Part of a small language model's weights.
Architecture: LayerNorm before each block, learned positions, biases, tied embeddings.
Training: a variant of Muon for these matrices, 1179M tokens, 8996 steps.
Each number is 500 + 25 x the weight over its row's rms, rounded and kept within 0 to 999. Layers, rows and columns count from 0. Numbers have three digits each. The size before them is the row's rms in percent of the matrix's.

# layer 12 MLP up, 1536x256, rms 0.265, rows 707-717, columns 0-255
106:500510518430454503494503477490500591483458551507506463499495468489489461476473516512500514536515514515511517542523497514476482481501483478519536522504484465515464455521495545479480494460473504507443518485507536468498528495491506512508479498494528489513490511523492497532545544538488488511513492482504507532457559534519494527486487477523488508469510479507490480497501468523529522521498496492475495529489518482478483502480486528543512491494515547487502562470467492498508513569536505499489507512511458480489480441483503495484477539502492516539507518534497530479509520479516529518502540508463462502522480514466492454490510520470472488465521523528528511498464510541476518471507465500518518507552498492490529555528514487533497485503543433458511508488474502473527491494500482
094:528553488490477548460496499498500509544510499501544484459500491476483572459510480467522550489511528481504525520501525510494532514492523472518479490511513484514540524509464483492505500460472519517479487518481533520471530498533527538486474534521504471496505509490500464510509504503487491477517535478510479548485518503499483524488494460491517510490516497481502517459486508472486536491480504500514531486514538529472482560503466495475537461498532516470498446540464533517528501509504557541501471525518452487517504455494495512503525441535535489499496472538486509512459501482475535486476505507554542516528489523567506508519489469476522503442526472512491526523564491556539507528481498523495512510459489518515490504535501511490513446528490504495481505501476516497486513502486537
094:504478503519507530511505518476509502489498481504482499505505517522476495501516505490472554491511513507536504457484448479487502539513523492519494515506466534476493435490470505477528528479516508489479516527496452517493484493480505526484489474536471492505463539529467469495503524551507472468526516532498513461480481494487515481528517458537506551488535496523518499500497476508439508471501503489489520486522478504528486543469510527450518462533529518528465467491506480546507491471538504533511549428521533511488528500501501480434488482562503498532503529519506470509528494460469481518520500493496508462502488474506554455472475514518473513478495531522445518494479487485515505485522498456535480448568542491510530513538494504487526486539492510494542490485515479486507521521515466
099:501510513530519524496527543488510527479520508502515496517511466508520499481508529486469448449502485483504532499447488507484465506473525460517521496530529487474473503535480496467503504540481533511521478504486548510505518509496512543474508518466526522488512524481470498452501475498480540493466488508502517528532502543518512492587469484479509467465487461492469509504502468502474527476501508504458485497491533480537457514521453515479515529528524518512499483478543492497507497483480429527473516470488517463529444550483490527471501486477497513502519458514504535469546526507519489514463532504514491481480506488513499510505500503517532452456493534535477456528449501525482536534483485524475514499517478507474519483478469525498513503457532509463524485497464462474560497476493529
097:520501460450504495477515498542556476484557484450579488491484538515485503480494466546514533506501465500484519517512532480491506541516510512468489499504520489495513530511528504494453517533474490459524510537566477470512499504514481528464497520493522519433508534520501485511465521534540485455515519484509509451508522527485539467472466524508486483487539464496488487491513514509502475468484499503543504528482512512518495479494534514510523495512492517496509435504463464517492516505508494478544510489488493518522497517484528487470516467550507518508528518451471539501494493492510521459533503480565508498495496540456503559477494487474506456497488473538493507533469509506501473508498471475517485507499477529487485510498466498526492522432462532491518487497480478467529514496520498
098:508514455493511536528500497525521508508498489465511474499471457510524516483526488452506502468497526464526510532522544525502509509444516477485426530536500545525498545532517509504494504510479489501468503539517516507500521496493495505516503496544539492498486515531498497510483507475522542508452450504482462521512580542451535472515509475511517571496553484497472515528505530475513575491505491511523483503486485514481522506515493524505478504475488507503472482501519502479545503482496461480472491495490478473487508493500495508424499470519507500486466536516480532522474510484510508543521487484519516530484507505524472505515469491482522486508550527459475482493495492502472475527492533525498489524494476557494499471493520466495493500504467500468504464461521466517506588479502527
097:490515491517521458465505488502511482539530477501540506515494521534516463486501485515512497454507440503508494471499458475528466509508472494519505478556507519481512512497516495497446508463513570476513491503508529492502509511508525513524510495513550553495487533457496551468467480534513533532523517463487511512461537493480461513502541478496478521461492473517500473507563496496487486499503532516488508522496517537510521494518446534510523511520526513494482503517491526475525483483512509462481510476481473531467475493512508554466496515517481484537504484520482544540538511491452495496502472525504411468535469489542507494542493541504518498505503452515499490482480480455501505518477488522571486512486491507514531469507517492516516519472492494496481552476483505508467492475440501
095:498526539479517560473493512488508516505578497483503462505483529491474521466505556484456489509514514542489514476498499514492532525491529453511491468528520500524536491542517518486482479508519508538481524474510479477528488441510512526511453477473544484488478489532482525502479526496499502459499483527451527526477509496469487506503500440492506504482487525473519458513503461530490530455494546501549473475512499477461511477490451495465481529507501519491515487512476507498518504502500465447498508497528479507500529471481524521509489545518509494520478482536541524531449521455472492482496510501525495517489481486499492506499503488509469469503516486546541463459541476519537500527485548502497526459516500479532505527535443453512509507518505539518497447467496493462521498526520492
103:510499522517489544532471520514492491518491489510529486507481495480534554530527481475549523494520454485507531500505475517457461464499502471512493506505490511496520512475521517541461552498468496484504490489508499492491494455485514527511519551471493483466479529500478528476464498495528494511495495493492478507477503507531520449518466475525495473486484508522475478497519495557499470518544517450519459521488491479447483488446512491531508496475481498503478516528468473515480515479491458521527454495533550506487514501483496491522494516497480522527473515524514453568515464490490545534441508536462488523488579489525500538471493510486539494529526484445521488469504476489475471501545492472499485501535502491476461478503507490505534493485519500486496496543505564455532495515526505
094:503508523528493484474486500541489493506506486508513500544498484530502514493469490524504493487537514518511478533510500494528459533504558492532466517513514496471520504516492492462551500498514496455494493534476542491469521529461522542510546469503534429496501483450484516464478534482472483486496492460540483484490488499524514517478525504547519510446538515532499561525485463501498500493552519523458470472522479488536494458544451484481487456506466493537510480502487545492480490512468503472464509513500549466510534505435520512476525517525543489512479515472497487485508456475542474463478472509470492523420531493520469511483475519478467517497485481491485529507504503484508486504546491541488519490495508510527460513514499476485489509500523513522502483485477510463517507525475513
102:489499432479454478486511467520488477489478498451509467494527475459485538499481492514522500472512530529501536473481479510516495520530533489497527519483519490530469459476501506525494502472504491506514505471524494511517476482507496444521516510480518500489517531521492489512516466502507496539516526518492509534498513505482521485524513494529507467517531488443500537528509547530509512513499528475504495520505549530512474514469463495466509448522517494474494547503494494515496515472471477496474495500483461501483504533484469464524510450583518479501489512431521448498542490497471508502496452481530488523453508477518545524515529482494502466539447527554505502479526487568457502513506516513478506490468458503519485529486507478547502488510499495503517506563460459456503521497499513